config.toml
n_layer = 9
d_model = 64
n_head = 2
n_kv_head = 2
head_dim = 32
d_mlp = 192
vocab_size = 8192
activation = "swiglu"
norm = "rmsnorm"
norm_place = "pre"
norm_eps = 1e-05
positions = "rope"
rope_base = 10000.0
rope_fraction = 1.0
qk_norm = false
attn_scale = 0.177
bias = "none"
tie_embeddings = true
parallel_block = false
init = "normal"
init_std_qkv = 0.0667
init_std_o = 0.0157
init_std_up = 0.0667
init_std_down = 0.00908
optimizer = "muon"
lr = 0.00812
lr_mult_o = 1.18
beta1 = 0.9
lr_head = 0.0081
grad_clip = 2.0
warmup_steps = 200
schedule = "wsd"
decay_fraction = 1.0
decay_shape = "linear"
final_lr_fraction = 0.0
batch_tokens = 16384
seq_len = 1024
doc_mask = true
train_tokens = 114400000
steps = 6983
dataset = "wikipedia_en"
Each number is 500 + 50 x the weight over the matrix's rms, rounded and kept within 0 to 999. Layers, rows and columns count from 0. Numbers have three digits each.

# layer 6 attention query, 64x64, rms 0.142, rows 0-63, columns 0-63
511473483514450507509510475532491508514566483480456486486505518510516491483496516524511506477474471520525451485495478511471554531497486521495491496466445495547474459491547527473462509519437466
498509442518478493476513526505521520463526495494454505480511517515497445500483491519500475473473484502489488476475501497480516487497463494510468503514502519521491481453504510481502520526461481
504493487514496535513497519500489501477578495460464480499516519526545482515469498508539494499488462519486442470523480496455571506460476508503492527494488490533475476466559507437450508518445445
512507485527494486488540541494491510487512464506479507483490505506526495494461523507504481527470474491485482483508499463499520506529467513504462523487509497502482516465490497505491488500482518
486488485497441488491508501510490530482482488522513484502496458485515520524508520530502501529485524486470522518478532510487479498562478486516487536508522531478492501469479486521528529463502516
511506515459470489494489492495515476531429539494554493520477480472440512491530505495455533492530546544531534521492460521514454496507553462481503478513526512487497523566503493514527502458556534
511456497496497492526506489511525502531494518476471506501515513527511503487531480453498516458475546510518496495496464513513504508473514492485475526496416496488545490527489534538545474497517500
484519494528427484512519496500502565504557471482530515513505494527573525559520511504563452529454470464499490470484542501495518470468469510499555543510524513448466495423492530484485540507424470
498549523541485500475550502506477500449591473498397516498493573527499485536468484479529469536477426471456431441521504490484610500442432538498465505478466474513530519502513541432457490554455463
448489481543459503501491507509481516528514501468517490492518488486556518511530533491531497490478482487477467495507558490460487475521518508491535517442476490486453509473471511520515505515481498
478501487473523499548480471475519522476454518535482498468478521470458489475497492506474522525517511505532508514529548473500463521500502483499500485476578515518472506495473455515495519479500515
558490528480527483493535499518465498518538525534473498502505479526467486512472490502502520500517525496536506465495478501482531490459489477513493498521505490520490502516522523469490498488431510
456490540484516482467436491468502475520453580541586463483536469487483538469530491504490497527488517527559540537481519499486426504487561437545543488485483504462503504533504493536508535437536555
564525493524526485467543520500496514477527458502430565485464533512480487529468431533500526485516431484448444515496493487534532461467462524473480513541501497484510522513551491432515442527446484
438510530447490503556495486485522473556531519486602432537547472539530540476524534483499447534489563516517515523497518456488501529482487526502544502414545438490479474464462515598471524498500525
555483503499520486474519475514513491548479535537556524537524448504459505451536478549446539512522491505431508535514449484536472500529526491511524518478512514510506498445498430542540471512534491
517476436423492466484481533529486480510490521561431503487492500521518504516507469449515481512456509478535467517502485487535470549502536531540495493562468464445482501510521491453495530430484477
559524471437570480513555542532506424468543496480484512495493594511537510576487386472432581486517577437484505540424451558520573473531464568455474470530478442537443549565527506501474495510434435
479485539580552506501472479464487549404435421456414540406341527434524481564404449534569596452564488493499522452404547610497547387453479440455456454552453523516469550590554485441521448467481445
494493483478448499477484560475543552532564514480502454551547520594572513491546531456506369519465502462565490547530472380505507501462440535481542533485541497497530483527452559557424590525466553
454517554526483532458501568503585345494432569452575474568494379559442447542568333515538665494485563421391503486421493582660487532613493532495510482535529480620423507483400418457418488590461479
522487527450560446464528590515450464474515600487404432479355512497561629610496464534525470537604516416665603622478423461555507412481464444488507573600551459540457615486509462408477605399502529
499562502317456433643394527534536495492549490422383413469477455416596452516484496551449530529526547545514477436535541401421473577423425382539550630536428465377447445451568339478573541500580620
443442525544453498507572371551550502518477529417526535429489395479523543446438656480628450633489487487462563542475525567628501372456602498474506462578547498525483614526562351519634446493592542
573585503525493476434504551513452615423613654512497677460367630478392412448456524384442453453541600480446452511524531477498500538551487505396573339552427597515460475332527492342497653422491397
498469405582549491491487432487560531297401445552540468430555566499568596448477488363624528423469556387401489596524492445507557465465494500514609542309484509406501581425542455448460487600454482
601489518386462476509481540523536573666453466588434657487437465483436463363445426470449442534598602510553415505438618600543624494440469567511561474494528608510645449607485454346576594454463503
501402514568599493645463581602428490483498509548479605490534460427584471419501500395521529620543504511481467531569624532411543457486518533548563390655565487502504445461436454579503471461423673
424527499685503434531541486478421526439522421549450397459350514405395590454525542457431471524422574454701492644581479624470556635563391413461506506539584527475582579522476638599528494663594530
597536471513461558386515531514339493405481529498541396479397451514384662383520497519474454474556466515431721436538463409540496481458455633617655392538517508463468582550439539501535333483466573
657587473437589435540480346517536338482486617553529532632458424562438406598500540429485468661496379482461555511519491539627469531681505374509545530509445550408603476429409372386576470477356521
489376491524487391483380492540468503689521512625566553484453546455437494523351469503536542630570387525589621432417590266602533502544594430495487581583464526516486458513519565388474330505585574
525501425561470484502528563534476523463512467515520501467539435479587498502508518522522513478458468439480424491482520518508502516506426516503505512521536443521506515446529505447544513511480463
461492558469466534488480496532483480460544514535532545457461560485418491485465464478480466448485483505534488514428508529506541543470491535494438514471465569525478538529472502549526562523521550
510502449561505487555520516484502540503490483512516426535541437499626562522510571535532527522513485463432499453545523480537486522547444461534562479510521424513535475489524524475508496521479451
523521558487494503508530501524520489448524467505508522470484517509491528483506497457493509497535523527432488476493457451527514540507471536507491545495513540533482459524498534552515541523538465
522510487514485515479481494485501488481524468524516505508521507478503523457534487506484494446499520520418499512522490447516474539517461536490491496497566528491456486522450557572492536524540494
501477520456468536440507498507497454486509517490494557501480551536410464479479419463532524469518496493530502496472487473499527519495566552459486562483485563451444520519477517551495513477519539
469518600434515478507470443506516540527499544465505529583487545559416473527480471503473525546541523493558585493439481487526457512477539495531543455553480544556611513554538505517469446480480532
528545494546566448540542497513484499480487456532451470542507476535554541478520520534516511480550464493474493476568471458463531452507464449591522468504498361542504498473478521453467491563475491
455522502534507514506534518591528475512500542508509506501512497517537468593437510552526462523472453554510496408483521524457567434401482516529545476476456453546474500518507416455512467527454482
521491451480546475503472491534514429516409475518526458496518488498517550457453523526464505490463510571491526492458470494495491502501471433518494424507477462501505478529513464531530492495484531
509481510484434453517458463472538497583471509457596474522498509526556456480577572502568442511473539414542515491477579505556437506588476445524568508502505535451509507496542557624504577514504454
499482386526472469394425547476541496497425551483519495481530463461509384462556498527415440515456551500597512585479520556495391487596497512427529514542481531454460553515494501502539477497580540
551409519540540465539564515502544467474498438511427519520506497548556513482468516528568488499469408561473466409521498500494543460491508489514456478492506461466577477517499496494546540533389511
493515514474499506490498502457520465534505534453471468504495458454577491487517494435527429517445519462512450517498571561531436520474430504495477526448451482460459489421524495485484519494548458
467491484451550609500489472580482490513501544467507494486511560439537547521534602537487479508539461542463461489521466475470459432451597525527526488478458482524526488536557428525564403459559568
555494571439493508586427520529402425562502501454494504503393488442514453445456449526503508475516596493559531455415592536461478509428414492487469458485524550459508485494516401532538574448513529
648457565487616513559502586469496446561540530462452600499518519477461480607487441535389523479597503535539508528480482518420491537610509484589431551539457491499454428527467489460465489534412469
496607536552479493503527474551557570377557472468474401560487501536634569534510555499632409494487531444322514490572440494503479464357461578486513457445464438494483539426562497500441496510428461
515442433477476518477589506491576460532450445518517507531581534587560390504487464509568474483476431488483460412449527506501598475470444511509475525464512499550571477593551515482498521529423439
420510452402432490517464512581596397608481574542580445600576407565478507450552431508464467593524550477494523502462480494575532569496476587551569567456521503571556511475447500452490438544539540
443483537638514479532505548478425510407485431519463444436368495427498622519500560497516481568494515428630486538483496495448573498520525542513560531613546446449490618535540648502594348532587537
506484490552488527477473559533440453520619617528487494552508525482460392510507535423490431567418481433553465531528480403535411566566497526494586504463517495467543506346495548530463578545531464
428455485592565521558461494524502553506467458520526689476544499459550438376467513327580539507486528512385442485498648493445520454423556590450560356546457558507522477460513533453488440452474467
497495478582518591441547481374485467389495501439476460521561574557472558445609446456494449409502527477406513538520413427548511469588518492538516539571532486482467518514445605623494518522483456
488560493512509485552452390496533561511450491532533462485511521454385498551480526560470546383443570507469538474486432529443480634529478514537516467375474520499538524436585598361465512551476378
470446544457510492472466393553552429632484552538562496574505442531419457572444554556553522635506433573459512402475514455590485500588623433443406526601425529503472489524485528492531433421551467
383460487550372515499495486521449576592535374507593492450569481396529568486478550612489566399504503501531497439507536530400437586469462445538419545499568547567444439491488541540419467584649513
543465492462433454494516619487550527471528567406488554472520511511505520495528446618517478462561578563509496568443436512508517492450543607564504543543533423596453498532626497468557608407551436
606466483601383506410465457550487454460453655606657557524515452434439484528449567479522519521593398468490515592525471504538469528547567461514563540538499588537548429488482403461570432550532504
435447450622480451494449495487551534438446429458575507451528564492624546576405416529646588498509486351521503594428519531489547490536493419482491558445454513509433570426554434468460446534560488
509388430457455440583384481484511550512462428562392467465538560453521492423419558479486460566536437585544488488533524297455504500451509459585499677502469521396533449527530515521571477454652600
468513462577464467557543419456565570441470422557465536459481419394546463505561579482503469491431545500527296596631468682511543550523511435514439508518512514515536466457477464531551592494577456
# layer 6 attention key, 64x64, rms 0.151, rows 0-63, columns 0-63
485520483486527520466514525504489550496500503502514522489529462491502513513527479466491507476502521470511528518531550478546485501493514476464479480526527491476534513501524466504507522497518530
476493472488502503508520497532489538544524511498500513572479487500477469513519497466493531499465491480538500511515543490501512529493524520481477478525487478519526485521501430469494492501494547
492511462481496486464488525548511550519517493500518518548504485504488461505548478475491521462453477445535509527458567482518470519502533466485496482557506481503545509494522444478494515509490561
507451481491460491515496479528514507526533499500529502530488508505503469537543483471513509497522515498490487512466537533503499528478541495527521502513482513479515484530519519491518497497501495
521535502531532509544540486493537500500486467484511510500503530515532494506479506488513474519502489531480500442522484508500518467519453532526491483462487487511480483513491556525508483548512472
505495478516508515505491476454497502454469494490490487465514496505483512460436464491474490501498501496488472514511456500483477507492500521464476503483541491506486489477482465552488525501516472
546536528496535516476512518503490466515551507486437520467479524492493517521468513502461495493512454544488491489498534488484537511493475533513492484501525451533489531483501482414462482526530515
524532507504505487499554552494529492501503477493524526539471520519498485511458504499501540473493518483489467516471480525504505466483508452470484500528483499520518456501497500456481413489518491
564496474513514487530512509541537489525510461486504531528487515523521472562503513521491508517481494496483494486465526500465492495526464482534454484493476475529537505494501489450528462528500514
502522529515498527522510499456518470476464486510519491484491484518496497488443513514497518551499506495531511485503437523502503487495459530494475509465512490512483486517507525536492478512483480
467491504518502535480493490483474489511502518514486490510555511466509508499546503462528463492521474521524519507540494481473532519512513526536508499523459452527525482501504497500500520503508481
492505480502551558498494517541517497494499492490456537467500545476505493535518494480481469475522486472512474533547523495462502481481512510481466481504490522522546566529461444428495515546534516
390477522512484473461496458536475505494536490523503505543515532468484529475547484459538450454497484558475481510513499466502583528416504498526518510495520458544493469517487521486504544521446527
486490539482571494489511480556535424531517479492478532550503509499528475559535533496451484523489483491503478482532535485488498534456492498539475472504409455537564523508516489457559522555499509
489501527517423529453470485510515540500476492500554455485486483502527510427500501513490434487506525464501518517517516462528444485579529509543541506500510554486479476503509557541499506488556503
530478460524409549458533503499492493549477470495503472494453532508516524467448493511519513466503495515471525507454516507486540522569545485504466504515550525525466457465446492460447493441501495
498415494561489500461569482588472514483577503484413525485557473456439497496580487510488474452443422526462456535540560500431578494493626431483548559423504477487507453482493412497526448522550590
475488523456526476535513456466494526581475485481518481507424446536508541563411539522443499575503508465485518475542459481506461489504476511541378400505475561516548519507537488464530530531453497
472436475489643435608545525558455367414524522563481566460530500539347528605506474562534618470508469482515514451465617572437662475317470489398420493468568508446496621552514422582493571430577549
424476587449575485506478480471470470487491484559591537495486554508455551507470419545520465496507544392544619472523535508518511482432479441447485446440414515445490572543547498623591583531442465
479673435512459589585496515540546493418489500496517516544502477495482521416603456546577712540556633507537551467506597590571461564634521485453524590552544403602466430455439530473463400508574402
419496606437469513421479507478506428491502486471443467592402642547589452429441439511479412535493580418677672482393386633564456412537479576534440498649488367549412545453460565448430460472459464
476485481424449441470397623452642585466466544376400487455464316479481458444405467504584600441538496462548473481527512423458322469544383622610428417590508669333527561577471587399489458543502505
469384463434499511481466556561491619483435521480522469469582449414606475419471584587402532548436544479586423500439453441532514437399638403480436536410360418493418438371494492701569475430512477
507585399566566436539483590455582538555571562471367631544439473380426572443514339475327476573381478373463516550520500583464524358608552560424497509406553570428460490350442583592532595556513529
530429376586528555494325619482638447528478513505471446406503574375585473577493399436569463445594605525415579515527528437601550392528556591477581413407389512597550458551570436483417410568453467
501535586411438629363503411622574561356441504599378579537397511513499573414439448534459533497576432540513536466497524534491506561387540536550681516485573582382483463447435432431476544316448381
512548480577485570615494437527627625382478480558557586603594570502606486390479611544490459410572522425546513373322553515510600437575444640564516388558492465480601548488523417524585425432477579
531346535517543573552504466464435483501489390413402486487385439488507594406487432470472425546526547569653468689439482524459689463564402378645536467567421567454565621522567419566484464522619536
564500478502458544439529474493435424436418465433588467423493494492345456527480484396504415475513540555444509383428526440458597416438449597423528469671432509470422529406493597525659385475462571
518545462445540460455583431584660390587443620526547356449447325523526578620469519467618468370449431519595448468391545565548558560672523477514508421400533438511447601454582468599610488452355505
453550561534434391445630426499592496491508594550453593498529625533484563394381503519702515583426454562528533483530609361515496479635517478556449568479570455415433647520633482530609545550628456
559499454476489468481500585535536525524497455500516512491507466421528467525501487467466558497458444458537460497441454498546506532483476492535486483451528490492503504508534522485543466489524517
505512476489520482513507497465498494496484488528491486556506490531522495481501495501532492523529499510470509497534546483495555509526524526492455511520467480502516485503505495496567514501444520
497453488501491499493490517564520480532522470490514485499485504470511451533528518477450514555486488470477501500494504480482440513492508534511488449468516517493536508536496499500496458463542501
553469531443561504514497470503508446530437459517462511551464501521443449505463551484530519537536497501443510484467536445508560492542520505509495535483473526527527472529528538556533501473498536
499525528449542543532501473483501467473451498541473493519474520504463475517455509491528483543534494508528488515475493485466547473520517504448526551473460499530507510508505506556543471459523504
473554531498483517500504450430467489488463479512498511550493510540485497472496476481573470531509502526553483498432513495573535504496524460492516539572450499500483476534531519537509542522433479
490418474487523477548487568497502557475573500427490518480512491502483502516593499453562455502527603505458486513537519481441341439532477515474559490538533523516550494520527473503423498476517486
456404477520511491527479538584528505525465511517505522531517487468493467565530517527490470543483451465494502481544543526480505496483458552514441493477470486502552544495484514498525479489536502
530462428523489462538494561522514482515555528469516470488493432486537508575561531540497500581469455442447417530544487500417419479510496528505510494501521456445499491472506411430499514531480537
481480496525506482542465501514532482497552562484461480524520493508464484509486544489492430533502519561529486477563509561392486488449421565432530469452543456499499573509486530497445468501519479
452465534518505512493507511509507468411533491576561515395517505485440528413544392465554455481581564522540504508484546462499499542488465518464491497528484539450464460568474555529531525437525462
484559489491430500466491495478457599453512505530549538399495537446468542468430480482505455419474514487462476555490492529530540560457503463410481513489521563526443527500447501453503584483481502
513518432498514520584509479534513487493513479462514466573522554540508474514495565538515481508482443531527497449465482590449488502523504492510457479539532510471515527470535492405562466555494553
487483523535425567440524473461419521517389502525490530523497526477510538476504462541541551497507496482477500462512506468542580504482595422506589501487513455477478437463526468499571518453477488
472486500573480506535514480471453455507643476421551460440554554499637464622589628461493433507493490606454349545535533444522501438450472521500551494455455372558540539506514500494519525513520497
440497484498479464517513500493483534469474497494518452532518514495525486456463582476550551401443506497471448436460506468426587540452519466471469496394449521542558456543508523546555477506503547
555590565524536462554564359466627482517573469515508554512434403617536486491465560547483517474530423595579513513407608607501443506560428476598451477594521513434458589568497415466474382480535451
497563528532487494524457479435519531516442568525647507563519467491443470523510498507595477428524521382489549422414493478560506542546472400557488458536432445471430530525541598521560491546459532
505453557524542445443486531444468505561542445546535530465543546448466488492525471449460525477482439538395465489477540534489491581450571357423502497420462541481508510610512502613553486476497510
443619544524323610425465464547524547465408472509568467534443495508548479382548449422588533522499582544522467486484563433593509571556518512535613545494566452578475441518405490448540458513495368
483436594514437568539509460488404522469538338490572452443496554587451485412531474481444462561502532550547535409429550426459658469456428484507516440518463569447472634518567456594567407474618579
539521507542448483476536583338520490577504546544485509515484465466493586404507454408447470651403496508526413600403469477527516498609599367469515565440451485435495488509515515534609543608498577
497614441607503564596501476561617591414533506593503644516601605489478527433521479524488550499496488464373468436506642429543558487485511568430595472408569531487543460475533428496497469541476487
543524446511576487586491529479512482591517409454538464488509536422483429489562497465475477484535524501389515514530533552436515510630483469462481486499471541643521351425553476473499386601560536
519519488615579512532477464525486424521571547500436442433430403519387527599505391507509557442493460578416502528561546513480525529476462543514606436486550570512497586545571527427401567580570444
459550488523458392565603455601474520549495548495558463490532494513422507506566595530557612528384491484521490471586512454532475553603585401459419554389596405525421510503490526605499540509583473
482518504537474492526557591505405549451564526446462534530616469484462448527541577551553544517460568503497431559527507540422437509484432470540560589553483480452495490612533479476501440598625479
480503519489484462534466526466477535492546425489403539559492526534515431482480453568405478588460477528489532494453489543483397384406575458470507617533383449435423448436403628446436468406539363
557533483584421473362492505554552522515509563546394511530555438452540517509541488487462491468471443537538521469381556544505548479560578511466543494412429449535441527461578487623593377531563510
493438480527523472521443620445510466538530535530476470429492576435606512475438450503608509503551551529553543486488517501594540465469517450459434529445424415589466507638524463494411532546519445
502410480536423449448408497517595597537454506470435543447542476459535387510460526500557501515518418521451471515586522367425407446512516537626488454461432595403561541526554469498572437505560469
490453475509473512547473480574486563486496440523477516487445384504613473578610514528425571466504435437585421620494471528524628496564510411632539503430427466502558442504441396481479456483521477
# layer 6 attention value, 64x64, rms 0.212, rows 0-42, columns 0-63
532537471416497437513532468501492555454530607482454483390525489481497513453519487436463510515343439450480474490556515501554521515515392570453509520511484443510450388525535429582553481594455492
478535314477480540488558483547451486495599447617537505434460616464508478491490552570520448476575473429608474504523535496480406537574493525487566462415529516480484515460446490520502419531507449
499422472573482553444565526461484479474496529499505467484464630529561575543480492444615563517475541461463372474425492614514448433474461489506513511515508585552514429530498543501559470465577440
417501494502649485463528506588458495556401503426468612467587490523431449496465428421474404445534488503574411543505436480526495538527410525453454512393549537527507466479493455521549448454530480
393466503557467563438510472459558467531583472542518443526417520540430412400398546503398592495404505490498496463418390455558501432528481476559433406552447540545495422522524537454454479527453532
518465439459500509489521529473570453481450524549588519535541543590523532512455479510523550601620393438461394482593533516538618473535523498496467541644534536438528516456513553493580418557477510
495544485510457510530417527464422494515528477496493510570497471489506451544430585458509443505483497471501536446485492490495488490503443550469479539520497525625543530539472427469530576527505430
549511546517473545525550519457514598507432530460481413522488588481473550476507486496522486444485398467577558519526525484506494459512466446463455548469444504479560511501527604457491530472500434
416522461504560567437483575452475521605543572505434467529456468428563586474466498531450455478539524544548444552588549459497471486464513488469516421547500447528447526573449527520437436520485490
509494546598552479458470393505449548466446472539483513487418462466472466434553539407527474495464452537407553571617460607550417492474596478523458429590496571489527541494454458478433445510528427
544421371576490469420553514503521489539497443504522548522507445541471497471552449507526519504512436529575641460560495449566454545469494552499426487483459591473504458516441500519560510549479552
486501495459580494456549541469452532470480501390489509443491522540501451473491565456464570519450590435511498550506545483490463536526570537455508469490549521574579518456533486481528577471482551
446517442437435558449489537493529517455597538461484610478530515513403510442584479443489485454526492498438501547454494484514493496515499459535351423521469546568531540486521405489498486479478542
583381608501437474507523561520471456530515578381518507592407508489510469479535569446465510517539442455504512577457561493496543431493508506592558400489521524536440459491501569478458446509564487
404509531513507457505462557485535533439513451526492454511447561592508417489553566532524455461486545529451490475534562551530550592559498423509508437390369509424483537571474537525590506465515441
470531571468568534514507530482456481580469519527517448521555584489580517460519540471545534600429530518442491504397444533359522530513551539546492517444490559393445532550436466486467427523378408
484367441413390560573474455421475414491391558533495626548495517411469407555448465575531518487393518496502420523523500554491463478458536447507521390524454454526473558528465579513557541543491457
510479512511503599457513463515470551543614395398470559587469481558526460590462456509530463406486395431483479494508535495498525459512589540511514506509451553529413513402577520514421456551504422
503528511515477508528531517500538533514497556553486547545428598454565492510519527446478594500545542537535510533536431554480525460518435436379564532585502560503361509506514538435499516460533606
549507465566471459510543581468497472464428407468485521463443436499472591399526520622520412479471406466444417427460384463570451505552551602476497436481499518566558454505596469537477494540529538
503579495435488518501497464507446452364455495517429517468483520453544495551505552439521500516532475430556488547428523438459476436487555446499433524496483437503472444459470571461467563547506475
551494528538486545541415500577560461560520460462422527482494464481500501515433506531572460583467538476429552556401535520599514457492505508461416517621533531468465553516452485568545485503443493
544463485568501553509395565501454463461505552502433409505580618465497433449524497538522417445527488558517477481553469553481515494580530486565489576597572536472443470500515555565479594403434551
405378520515488515522463433529474481569438523553481530499500490515564570602479512530437476484423453478487486443468536459450444622571506526456559484601440599548556454475475533471469476469485481
508519578416466477516474456442482494618487435578428558380457503386495456474616504533477458421534566541510432405510524512546540447478572450471456557500539499464575475478529563484542519526518429
510544554543586486470432478469428480448452523540470445527483543450430543536528552541449497544415467479523499491507570483587468482527537526525465487403548486468461489547520457414495457536415561
500490479475613500510567622593411522534519566539496501452491501455486528589521457555475475559517518552516483482451418495508533550575538515477510427511478477481449467464479480413547560471586483
486542503613501413528456484477531543512575473459534484459477500450451524471411604528484537519579537477552501572488424510487492552428541550509517463497538515487472471450519529432567485538459463
500435547544530462442546581507435473487530475458476554488462491502466474465578484530492572428522522557548474569431490437415540497552442541542541462518530428523529508514561459496462541479385435
496490394429419350450435410528456530519528523516458461542479464573533506495558493533497516508478589541500503511542545600511514447488511562479486491467479510551523509528579582496493469494554492
520475479545506467562449498586519555566465492457449435497455448613508555455559448547465505474565505454459476423581471437499439402438492430525499505515498444563423507449430447498513560564475533
452516491530576478530496613571509470618451555525580541492484460508511424427460510455528469495485523525495448454488540552477481439529601523560532532488449579543495511627523587467572464528512512
492447494434410601545511537498411448450394505513443468525548516477547566559513459612524497508506355506451356508447504447426461547522486537429465515506535510506561507448549529530488472513460524
480450512524502491514506564489493519504456550388451570463526438492362549545385502468450552539503496545517535533419400466507501567470438525539612518539567449466526518440516491520496596443428605
557462557553534462502464480555553498515470491482487443583620435620575531514456468547561549637465575449506513514437482475489510550488554540504446542553482503422454382477551494451500417460490523
501427431451583547515501521445506553525438519527453540486490390656531433460429472540475547522428528549464478529464480486471522557488532496419557499505575464558591506515558510467564478504563572
547455641466600578513560473455520519518418534532566522540502534528505434605528483499623468491500540438450504632407571547486496475450535516520491507547486501412477577458522546517506479534520464
398521483584588556455404555562445393463550558512514453493530521574462474508475455505449479425558527472503449585461461418551503400501500515590370564581583465507538521489531574568565510489413512
458523363516454603458509459604493477578491474562570497477502528587501526508510454463483501532410389517464561528508491518548376405485509534500526438572418541465519589511423493541451421460564469
532577519447517435526458447554513553495454479485478440519526437529588464469574444494459517503552457551499442511576549523530453422513465509544581492556515443497481530484519528484432522497531540
521543428499509404422507452548447491460538484520452509476392493494445426534493513507495516504547458440480431532557439519585604545481529531459492446534376463543517440473505554448591578491604459
568425443507478533444452494497447421535489578549447521579509581475481490462558522498442471449542509546535465467462593539507495560545477559440523534600514539508448479568533495510458528503499615
509481513596482438495512528548583509609586476397536379520396593513543536384441543581473523507509492394454447455536479485515519439465429510489599434571551478438444448504448469526617477517541487
# layer 6 attention output (transposed), 64x64, rms 0.186, rows 0-42, columns 0-63
428461567476522454451522562432475500546511493420519474453505475469577513459572546562565495453410396412559465587539476552456476561475395426526476622481502493504516442530513473470552478500509509
400486405528446506493529499479441534524598395568463577375446548469492521468509452516540395519530494551569484485533489500485487545596454488470506483465467586522532560461413530489525457576573419
538416496456498582498610474490437473568511503514498515473439618573515533506448478529438543553565511430471514429410510552534486476427446485516462497610482604467497460506478505411529505483546465
492468488489570537441541539580455535531473540464492603484599467524512453524482446351473447434523528548556373581563441432525455571462426498489502507498546518454542390475528479463505513515430509
390455488554398601411506418539593483457520522567477457452522439521409387414444515519476615495439517459401527473542492470535458507488473474542441423577527533499481485463596500427466464500468463
518540431515467532455508575437554513418523502483527546557563568530626472497490504518465556579589436523420402487567483491538508510520532560523510544626462501468571533490455517564494396513559519
496548465443509570423431541495549544513503571529458507596434488411457524466387504436489521514510489456519517545503525476586462510531491526415427544471458537553521453460551479576560600548495435
561428531580467538617529512507457521508464464509487498478531555540469509448480511497475455499455446503492488472533548482484619535457447466459413472528426428544588497535542537546508510537509435
435498492500549530484417535468423386512516480478486441510485431385478549437521469514433442514606522533511590441512509496451547517393410490484575400530434441541467526472438495439500422479541477
510540513515561502409451388510504521521404520540534476501398473520489505517441502476482377536513361529522598489542467535614437475405556521523407513580452512487481605490478409437522432539517536
530506432584501568493497434545531556476504495523474583531498422550532471516586494551497524506486422472486534439501510589517438582499507552470520455484450543496502453504453376535465509529437534
533428479495530503470478563412522547465498489428468515486488437565538514427482511443443547538497575484629504622403532529541533478503499454518478406516513523464582554422514494474527543489506559
505542477421459504519495569540496526516553556538512549447575475502446489489518576515521494490527431406492477453546502491504372498435521507539430409531516530562596496446460484516540536425419602
540386589528388460525522504547524407490511514436474553481548512484504435430441543443481422513548490465504531518505534454460519482390614544493583500489476614580512461507494518424467517561502494
493490503468446427440502522538411542514522460508415521447471564556380422523533540529459475522429499581474451466521556503475515581501600497520469441515458518444386447521517517566651511422519495
507540499493468559479518501494400416530365579535583449518494586525521493435558519406582484593470546573426518540378507445416519514545445535572499446555519532411459543574460472494520477524413505
515420488378455559492527484438523459447473518529451573569468464430466473545480408617549538456427530572585443533512522543508408519502534506513506467601491476573479520627433534461529509491500469
426444443578570547484410500517435467467493501499526600548525569566526528500409476558579464449440378500410483394439543466542558467460560549488553397457438574534511561466627558464521490526462530
498423579524452487496502500462531593543480460603514595535502554497476419501544601462493573510582550512549538524528487576473593418470463449442475528574430507510425568512492506461488453440574570
529461527461486500515581537602496512512473363454506460527471380464491482505552531579441475478485440442528453472417466465573446472570507493479431414551510511527497456418554457478388466580573530
526550481447592520528518499455497443445487464537433556431599585470504496503520564480495504484491543467481495552470441582536622537483541462532403552451459503577521501588494525472466507559554504
493508455579475455508400531552555433501483436485500509589520523468550476547467543573554537541490529453445546496417517429566445479394490494436410510498559478459472480518460543502524475437424498
573496465549474626573353540475566555536487509506496445475548531421523462484539494497413472439573481570595555481483534508485442452607493490542427525533501567397453480512464568455575551476550540
504448490537502557472480452409536447541434493443458533487413487481498566523572422456548552456492550602436572523447505522523470549572515572460484522546457542589525481404531541467420405479496418
437520494445551401534533454534528442563489472591362500557442425439465444599565455479434528502502403482494462501500577523478610421486542483527494514479515494466580487449489572440566549438505531
537518599559530533485452500485420465419470450541459437483483538499399584510549500541475475534465571527526461561541611468485560543525417489511427550590572592504496553569527455572431477615551526
554420448440549476499418607530468566507467480453482511439489485442484467539534456547576596521582543537442514561505480415480525509494463532476575513526491545478528514570533409396420581453600473
435539520582473458509521484499525543451561466397576447555397507518403455524480459481523553465590548440509550537513426561562596558527476487533499438563559551545495544446499539448531496606467489
471417515517556507473522549477511534420478502452524507481471510447477512570525529480440587460575499489500483510461471406377404448467571547518492421412559548413554516571564517492528506597434477
461529445415402394475471439549447548474488474503518491515484473541581508482551531520442497490496575497506515443552552589473442498432445563482522505524469530502558468441542568471556530551538513
450508418592515490555488564557578545503413513490434480517519490535483590452556478526463501499514532498426477463529459451475460426463564374482570567508452452596479495499483466500561504567538509
494541474475523569464484513494453455489455487413564470464386358573513336504493455437428432458549584456483441481434566578508453480498480473443498472623417548503501540568444505457504493435497530
503437515388412633553476589542471424464415454572473457484543497475468564480549454549568493473515449517522458577451512485408543519586479524470528555542473551524561506514562523573481423542517511
487452512492503510518484626485594576518590477411512519543572385483441531545446453498498570465519536475494528663466457480501493545460417474539512551503586510430552574506480533476428556499546526
570551505534529508444453481454510445431452515463536392496465498583562552512535499473590551558523610468423475519468450499545474527546564564434529519524510472470389479459561520563478441475465536
523500498369506584485551566445401516518498455504493505558482360576544383484495489522476551501447579515453458589510503521479473511457559462468472535495533461536524446419495535516529477491511533
510451609553545544540504459481418485434466524568519518559567578605547483557456485551561469574473468491514480516416551544532486509442616504519531490524466474434424568437481527588515522516465514
399478477584541567560441572512529446380515480495504499493536503550525456426461428446486445493594588560515441509398522482524591455419421485518520503603543506526564486567573432500526457472449505
441426437547519588510532465580581477563455448534624493471487487523538500474504560497489504491504462514472519525522483508603372486460525476430546425524413450520610493510468485514478503483513460
520544535441467479504458495478456541516470431439554453482525441529584501488567483505485451517555514626487477478532468553526473437455425468576582470480450439472476509526546550453490480486532459
514455428440515431494450485512508474435571440475433474434377478476463447563454465448503446541535474495501509520529427520600615542457479530495509465562409503495509534445546510488538530574634463
542423469465480543476463481529489472566548521499497468541543476421570474571566545474536498463566526551567473465532636554436465530519420465454494553592508515442495492511495474438398504527527580
455419494510455481493502529447494475601569460428503435482387551536482540340482505521491421597518545459454511504541457529507561408581445384478519487556479535449413467456492509581492462523566495